{"num_hidden_layers": 20, "num_attention_heads": 4, "hidden_act": "swiglu", "norm": "rmsnorm", "norm_place": "pre", "rope_theta": 10000.0, "attn_scale": 0.177, "init_std_qkv": 0.0518, "lr_head": 0.0111, "decay_fraction": 0.753, "max_steps": 6244, "dataset": "wikipedia_en"}
Each number is 50 + 10 x the weight over its row's rms, rounded and kept within 0 to 99. Layers, rows and columns count from 0. The size before them is the row's rms in percent of the matrix's.

# layer 7 attention query, 128x64, rms 0.166, rows 11-20,42-52,74-83,106-115, columns 0-63
099:42 40 52 35 57 58 37 45 44 70 52 58 59 44 47 50 76 40 37 40 43 50 69 35 53 50 49 53 50 42 56 48 55 52 28 53 61 44 57 34 66 62 42 39 48 51 48 55 47 66 58 40 45 64 49 36 44 59 32 49 39 33 56 52
112:44 46 32 39 60 38 50 56 38 47 51 54 40 46 48 51 65 27 32 35 55 54 34 43 47 64 59 60 56 41 36 65 55 44 61 63 63 49 51 32 58 51 55 54 60 60 43 60 41 51 54 41 63 49 56 37 36 48 39 51 65 32 44 51
099:33 53 55 70 46 42 46 47 47 65 51 71 50 56 53 43 53 36 62 33 48 49 30 53 43 64 60 50 56 49 31 44 58 54 37 59 41 46 52 58 58 55 36 65 43 53 56 42 41 59 68 61 58 52 62 41 63 48 51 61 57 70 61 47
111:56 55 32 64 48 42 43 58 38 60 72 29 39 51 65 43 41 58 49 51 47 55 62 47 49 52 55 56 47 62 46 49 63 53 35 40 41 37 60 46 54 62 43 35 24 47 63 54 41 48 50 60 56 53 39 45 59 62 40 66 59 59 38 58
095:56 51 56 40 53 40 33 34 48 55 56 50 58 41 57 40 41 35 41 50 56 33 47 58 57 62 35 52 55 50 46 53 53 57 38 53 66 45 51 35 61 55 61 37 41 37 49 65 38 60 65 62 63 45 39 34 35 60 43 74 50 57 38 54
142:47 48 40 45 62 49 54 52 51 44 75 40 48 60 65 50 32 61 50 61 50 39 32 56 59 46 51 49 37 59 55 54 52 43 61 47 36 49 38 65 37 30 54 57 57 34 43 75 57 43 60 63 61 46 51 44 53 41 69 41 44 57 44 48
089:32 29 57 60 51 46 58 51 58 68 56 58 46 44 48 57 49 22 55 51 53 54 37 62 59 50 49 49 48 40 47 62 46 49 42 55 50 46 54 41 44 37 55 52 79 47 23 44 38 55 59 51 54 55 58 48 63 56 46 37 41 39 64 39
093:38 51 72 46 59 52 49 55 43 53 44 43 58 56 53 40 29 52 59 50 62 59 55 67 33 42 64 56 45 42 61 40 47 57 36 47 56 56 63 66 41 43 67 48 58 43 53 62 56 50 42 44 41 47 44 45 48 60 48 18 33 39 48 39
120:55 43 43 50 62 42 49 36 50 42 47 42 56 44 51 52 36 40 66 61 50 49 46 57 71 32 41 48 41 52 51 54 46 60 38 45 45 70 50 51 70 55 54 41 44 37 35 50 54 47 60 50 61 50 63 28 62 40 60 40 51 69 71 54
092:53 40 65 57 44 58 50 54 56 65 67 39 53 70 48 27 53 52 64 50 53 52 40 56 43 39 35 49 57 54 53 51 41 56 56 36 65 55 41 46 47 49 54 65 39 51 54 54 66 28 38 55 52 28 48 64 47 64 70 44 58 51 40 58
111:31 42 44 36 60 65 60 65 44 50 45 52 42 47 35 55 69 34 54 62 46 56 44 40 47 47 46 51 54 59 35 60 62 41 69 45 45 60 43 46 45 44 58 69 65 69 50 44 31 39 37 38 48 62 52 45 56 47 45 58 43 37 44 46
100:59 46 66 32 43 43 42 33 28 62 43 49 59 46 56 53 39 55 54 26 52 44 51 42 60 72 61 48 59 49 45 66 42 30 44 57 60 49 42 56 52 57 45 53 45 50 33 51 50 50 46 54 67 57 33 64 51 58 40 54 54 63 62 46
098:44 31 39 53 44 44 36 47 58 45 40 77 55 49 53 43 56 38 47 43 43 56 57 59 52 68 49 59 61 51 42 53 49 55 45 48 53 51 52 46 62 34 33 53 67 56 50 43 51 33 80 62 65 31 39 44 55 56 44 47 52 51 54 37
125:40 44 57 49 48 54 55 43 53 65 42 54 57 34 50 53 40 65 62 65 51 50 47 63 59 38 49 56 44 49 49 41 44 54 48 40 52 53 44 72 45 46 50 43 34 46 62 30 52 60 53 49 77 36 39 55 72 39 46 72 42 62 36 46
102:38 50 60 68 47 50 58 62 60 58 55 61 48 54 55 47 53 49 67 61 55 56 55 38 39 57 62 43 28 70 47 34 57 39 49 41 58 56 59 64 49 64 38 66 34 38 63 39 58 52 59 44 41 43 56 60 56 38 67 63 55 49 54 49
109:56 39 51 50 62 44 42 51 49 44 42 41 49 42 45 63 47 41 41 50 41 44 42 54 46 59 72 48 68 32 62 67 75 57 48 52 69 54 58 59 68 67 49 44 43 41 54 50 51 71 47 48 73 53 33 43 49 59 46 44 53 54 47 49
094:41 42 41 54 65 61 43 59 55 49 47 50 58 46 60 54 56 55 50 56 53 49 51 51 44 49 49 35 54 53 67 69 52 49 61 53 45 31 31 33 44 51 38 56 49 67 45 76 56 40 43 59 48 59 76 66 49 49 52 37 53 30 63 43
094:47 29 35 45 37 42 40 43 60 63 52 57 56 32 46 58 61 47 33 61 26 36 69 48 46 38 44 45 54 39 36 41 41 39 56 38 38 43 69 46 66 45 51 46 62 53 59 61 43 44 47 43 59 40 48 50 42 39 43 57 53 58 50 50
093:63 43 51 65 55 59 45 64 45 56 55 46 41 65 56 60 57 56 46 43 25 41 47 54 27 54 61 51 32 40 37 44 61 41 60 57 40 52 51 47 41 44 60 56 54 46 50 60 44 37 57 63 43 56 67 42 45 28 47 65 54 63 35 53
098:53 75 54 54 52 57 39 45 45 61 67 50 33 46 42 42 46 40 50 51 55 61 59 58 53 56 48 67 44 47 60 56 42 48 61 55 57 34 46 70 49 22 60 63 48 56 52 50 75 51 44 41 55 54 49 63 55 53 63 68 44 63 52 50
110:53 42 32 56 50 47 39 52 63 34 49 46 56 56 53 51 66 49 50 49 46 34 68 36 53 45 68 48 25 53 60 50 57 43 60 47 47 41 53 47 60 60 57 49 40 43 42 59 58 58 53 16 37 34 45 54 61 52 46 41 34 45 60 52
112:37 45 37 49 68 40 49 46 38 47 55 56 42 50 46 67 59 31 40 41 35 54 43 46 41 49 72 43 61 50 41 57 62 57 49 60 42 64 40 35 62 30 30 48 78 59 43 50 40 44 51 49 46 53 56 50 45 45 51 58 58 53 42 50
102:40 42 39 35 45 50 55 37 24 62 76 50 51 55 57 35 56 59 46 59 41 59 62 44 48 54 50 45 38 54 52 47 69 63 35 51 57 47 44 39 44 46 46 55 55 46 54 34 46 34 39 61 32 41 48 46 51 39 55 33 51 53 65 66
080:29 44 38 58 43 63 63 65 55 32 40 53 45 47 46 53 48 52 46 51 46 66 63 41 46 42 54 38 52 58 43 56 49 52 67 54 51 63 59 33 55 72 40 57 53 36 51 49 34 53 56 45 42 42 51 54 57 63 23 49 36 51 67 44
094:50 47 58 58 37 52 53 48 60 43 44 36 51 66 47 64 39 54 43 47 45 41 42 52 74 39 70 64 62 60 53 50 48 48 41 48 54 48 48 34 58 56 53 34 48 43 39 45 60 53 44 30 61 49 60 70 50 41 34 34 53 36 61 34
087:48 57 52 51 38 46 52 45 55 48 62 43 49 54 50 48 57 59 50 45 60 63 65 32 37 46 49 36 54 53 47 40 56 55 74 45 40 24 30 65 31 56 35 66 57 36 57 30 46 44 36 41 42 49 43 55 46 49 59 40 44 53 54 41
123:51 37 60 63 56 49 32 45 49 66 50 45 44 45 46 59 45 58 39 48 54 57 54 45 51 44 56 30 71 34 59 44 64 65 47 71 65 40 61 39 52 39 42 50 44 63 49 48 49 52 29 41 53 37 50 35 55 58 49 54 46 62 53 29
103:54 58 59 50 72 47 52 56 38 61 58 61 47 54 55 35 42 55 50 51 66 68 37 50 42 45 40 43 64 35 70 59 43 55 49 49 49 50 59 67 34 34 37 56 34 51 49 62 57 55 56 65 54 55 44 35 61 49 40 56 59 46 31 43
087:46 48 46 66 50 63 47 66 53 64 38 56 57 52 52 57 53 38 42 42 43 70 48 32 50 60 59 43 56 34 42 59 65 63 54 46 54 44 64 28 51 62 52 40 64 41 57 63 44 35 55 51 53 42 42 49 61 61 26 40 56 42 60 53
097:61 50 48 55 49 60 39 57 56 41 50 59 44 69 58 46 48 40 47 47 43 55 57 39 42 53 45 47 43 50 40 35 64 54 37 32 64 43 32 46 72 55 60 46 62 47 62 54 63 42 42 69 37 58 76 37 55 56 49 44 40 61 60 52
094:41 49 70 58 68 37 41 49 54 58 32 65 48 43 51 61 57 54 52 43 69 46 66 51 60 72 53 47 47 50 47 62 65 51 71 46 53 50 53 56 55 37 29 51 50 35 41 63 43 45 66 41 52 53 46 45 64 57 54 53 42 66 57 56
071:44 40 72 57 48 62 47 33 52 33 54 69 49 45 61 58 60 46 49 53 68 46 45 54 59 72 52 58 40 50 45 63 50 36 44 40 53 59 41 30 45 45 62 43 57 40 45 40 55 65 48 58 67 62 48 43 41 56 51 58 45 65 65 39
091:38 37 68 50 53 39 52 50 53 61 62 43 55 65 45 45 56 28 56 41 51 60 38 52 54 41 43 69 47 52 59 62 55 46 48 59 54 64 44 49 49 42 64 49 74 50 47 46 53 48 60 39 42 68 56 53 51 61 38 62 79 34 54 47
112:31 32 57 50 54 50 50 43 46 62 49 56 45 42 49 53 37 38 48 47 45 59 42 69 53 40 57 54 70 64 53 76 49 53 56 53 69 45 45 54 42 56 56 42 68 45 24 57 38 50 58 48 50 58 51 45 64 56 38 60 66 41 47 40
076:45 66 45 39 63 52 53 43 45 68 43 37 50 46 57 56 41 58 71 37 52 49 59 52 80 33 61 45 62 52 52 44 58 56 50 44 68 43 46 57 45 46 53 45 56 70 37 38 53 49 72 48 45 47 43 52 43 45 51 73 56 59 44 50
110:33 39 35 51 48 49 52 63 55 36 44 38 56 62 41 47 60 31 54 64 33 57 44 50 49 37 52 51 44 60 36 50 39 50 45 39 32 50 46 48 51 45 50 51 50 35 71 45 64 51 16 50 59 55 38 52 40 52 59 43 42 52 40 57
101:44 60 44 62 49 41 53 47 69 52 62 48 51 31 51 60 58 32 42 61 58 42 56 67 57 61 58 41 42 39 43 53 47 49 51 62 54 33 42 36 46 39 64 45 65 47 44 59 44 35 58 45 75 47 31 56 46 59 45 39 35 42 48 41
115:62 50 34 57 60 45 53 78 58 41 56 43 66 67 45 59 56 64 36 50 40 57 52 44 36 57 54 41 43 43 43 34 43 54 50 37 21 44 53 49 51 45 56 53 37 49 57 39 62 45 34 55 70 47 47 39 51 47 51 39 41 55 43 55
092:47 30 59 79 48 54 43 41 44 71 44 56 55 38 40 45 51 38 49 56 37 57 35 60 59 44 44 53 56 46 45 72 60 50 52 32 51 46 50 46 59 51 52 50 62 41 30 65 48 53 62 49 51 52 72 49 64 62 41 49 46 43 47 38
090:35 45 70 56 37 57 44 38 40 61 47 52 54 67 38 39 52 42 58 59 45 58 44 39 61 49 48 41 41 56 59 36 44 46 51 44 37 52 41 42 55 45 41 64 56 35 65 64 66 40 48 50 55 63 74 48 47 33 56 37 47 67 43 60
111:59 50 61 68 30 38 60 55 66 41 38 46 54 36 49 27 44 60 64 58 39 53 55 52 60 52 52 66 55 42 57 53 52 48 41 52 53 67 58 42 60 43 52 43 44 55 26 40 60 53 51 57 57 63 55 65 60 66 51 55 66 45 51 61
# layer 7 attention key, 32x64, rms 0.175, rows 10-19, columns 0-63
094:55 29 59 45 53 39 55 45 36 62 45 50 50 55 35 56 49 39 55 52 50 43 51 45 50 61 53 49 63 50 49 58 38 42 46 42 43 57 57 60 62 61 51 72 53 70 57 38 37 50 36 73 47 63 44 55 66 43 54 43 76 46 33 51
092:43 54 41 70 47 67 64 52 31 52 58 60 43 53 56 62 60 52 40 44 34 55 31 56 53 33 55 38 55 76 45 44 57 50 48 56 49 59 52 57 48 51 49 58 54 44 62 37 26 35 45 48 45 48 48 46 51 63 42 58 64 62 65 44
097:45 39 54 38 39 36 43 49 51 69 48 42 63 44 59 47 54 24 46 44 31 50 33 59 70 54 50 45 53 58 33 50 56 58 44 42 55 64 47 43 49 63 51 67 60 48 58 37 49 28 49 52 32 47 50 52 58 36 55 61 49 41 63 52
092:61 49 37 32 42 50 53 47 37 48 58 43 54 45 35 57 72 42 51 72 54 60 60 45 34 50 50 31 38 39 64 41 56 35 43 55 45 42 48 50 51 59 64 44 39 54 32 62 43 44 52 55 47 54 51 45 46 33 47 35 71 59 55 55
098:44 43 38 49 54 43 35 48 43 58 61 52 59 59 46 43 42 36 67 47 71 49 48 48 68 59 53 27 55 48 62 61 39 46 53 47 54 49 39 55 44 35 46 45 54 61 32 68 40 42 55 26 56 51 37 57 58 40 59 50 47 58 59 33
111:48 39 63 45 37 54 44 46 36 56 24 58 53 47 50 43 57 58 41 63 55 38 47 57 59 56 54 58 61 74 32 51 44 45 62 70 63 58 58 65 42 40 57 57 47 61 47 44 43 42 39 51 45 67 37 67 55 45 45 55 36 42 41 50
078:41 69 35 43 49 42 48 54 65 61 30 56 36 56 38 49 37 38 44 70 46 48 51 54 51 42 58 46 55 48 66 40 57 50 55 61 62 49 38 37 51 40 50 31 50 41 40 52 24 48 57 57 63 46 60 54 38 37 47 65 45 58 49 58
123:28 39 46 38 36 39 40 36 39 59 55 55 57 48 50 61 54 53 40 42 46 48 50 56 58 43 48 37 54 58 44 69 50 46 47 41 51 23 59 65 50 47 49 49 67 52 57 45 38 36 44 63 48 43 27 52 44 53 36 65 38 63 40 43
118:48 42 65 55 42 53 78 41 54 35 63 61 43 48 48 53 51 55 42 62 38 38 55 47 35 48 34 53 60 60 41 36 45 33 51 44 30 50 56 55 31 47 54 55 33 54 40 50 63 41 49 42 53 67 48 39 39 56 64 41 59 50 51 39
106:56 31 35 59 56 53 56 56 36 47 66 46 51 52 43 49 50 28 39 36 62 37 53 56 42 59 57 38 65 54 51 62 59 55 54 43 43 63 30 47 64 59 40 53 53 52 49 52 59 71 40 41 43 35 51 67 58 52 55 36 36 55 47 63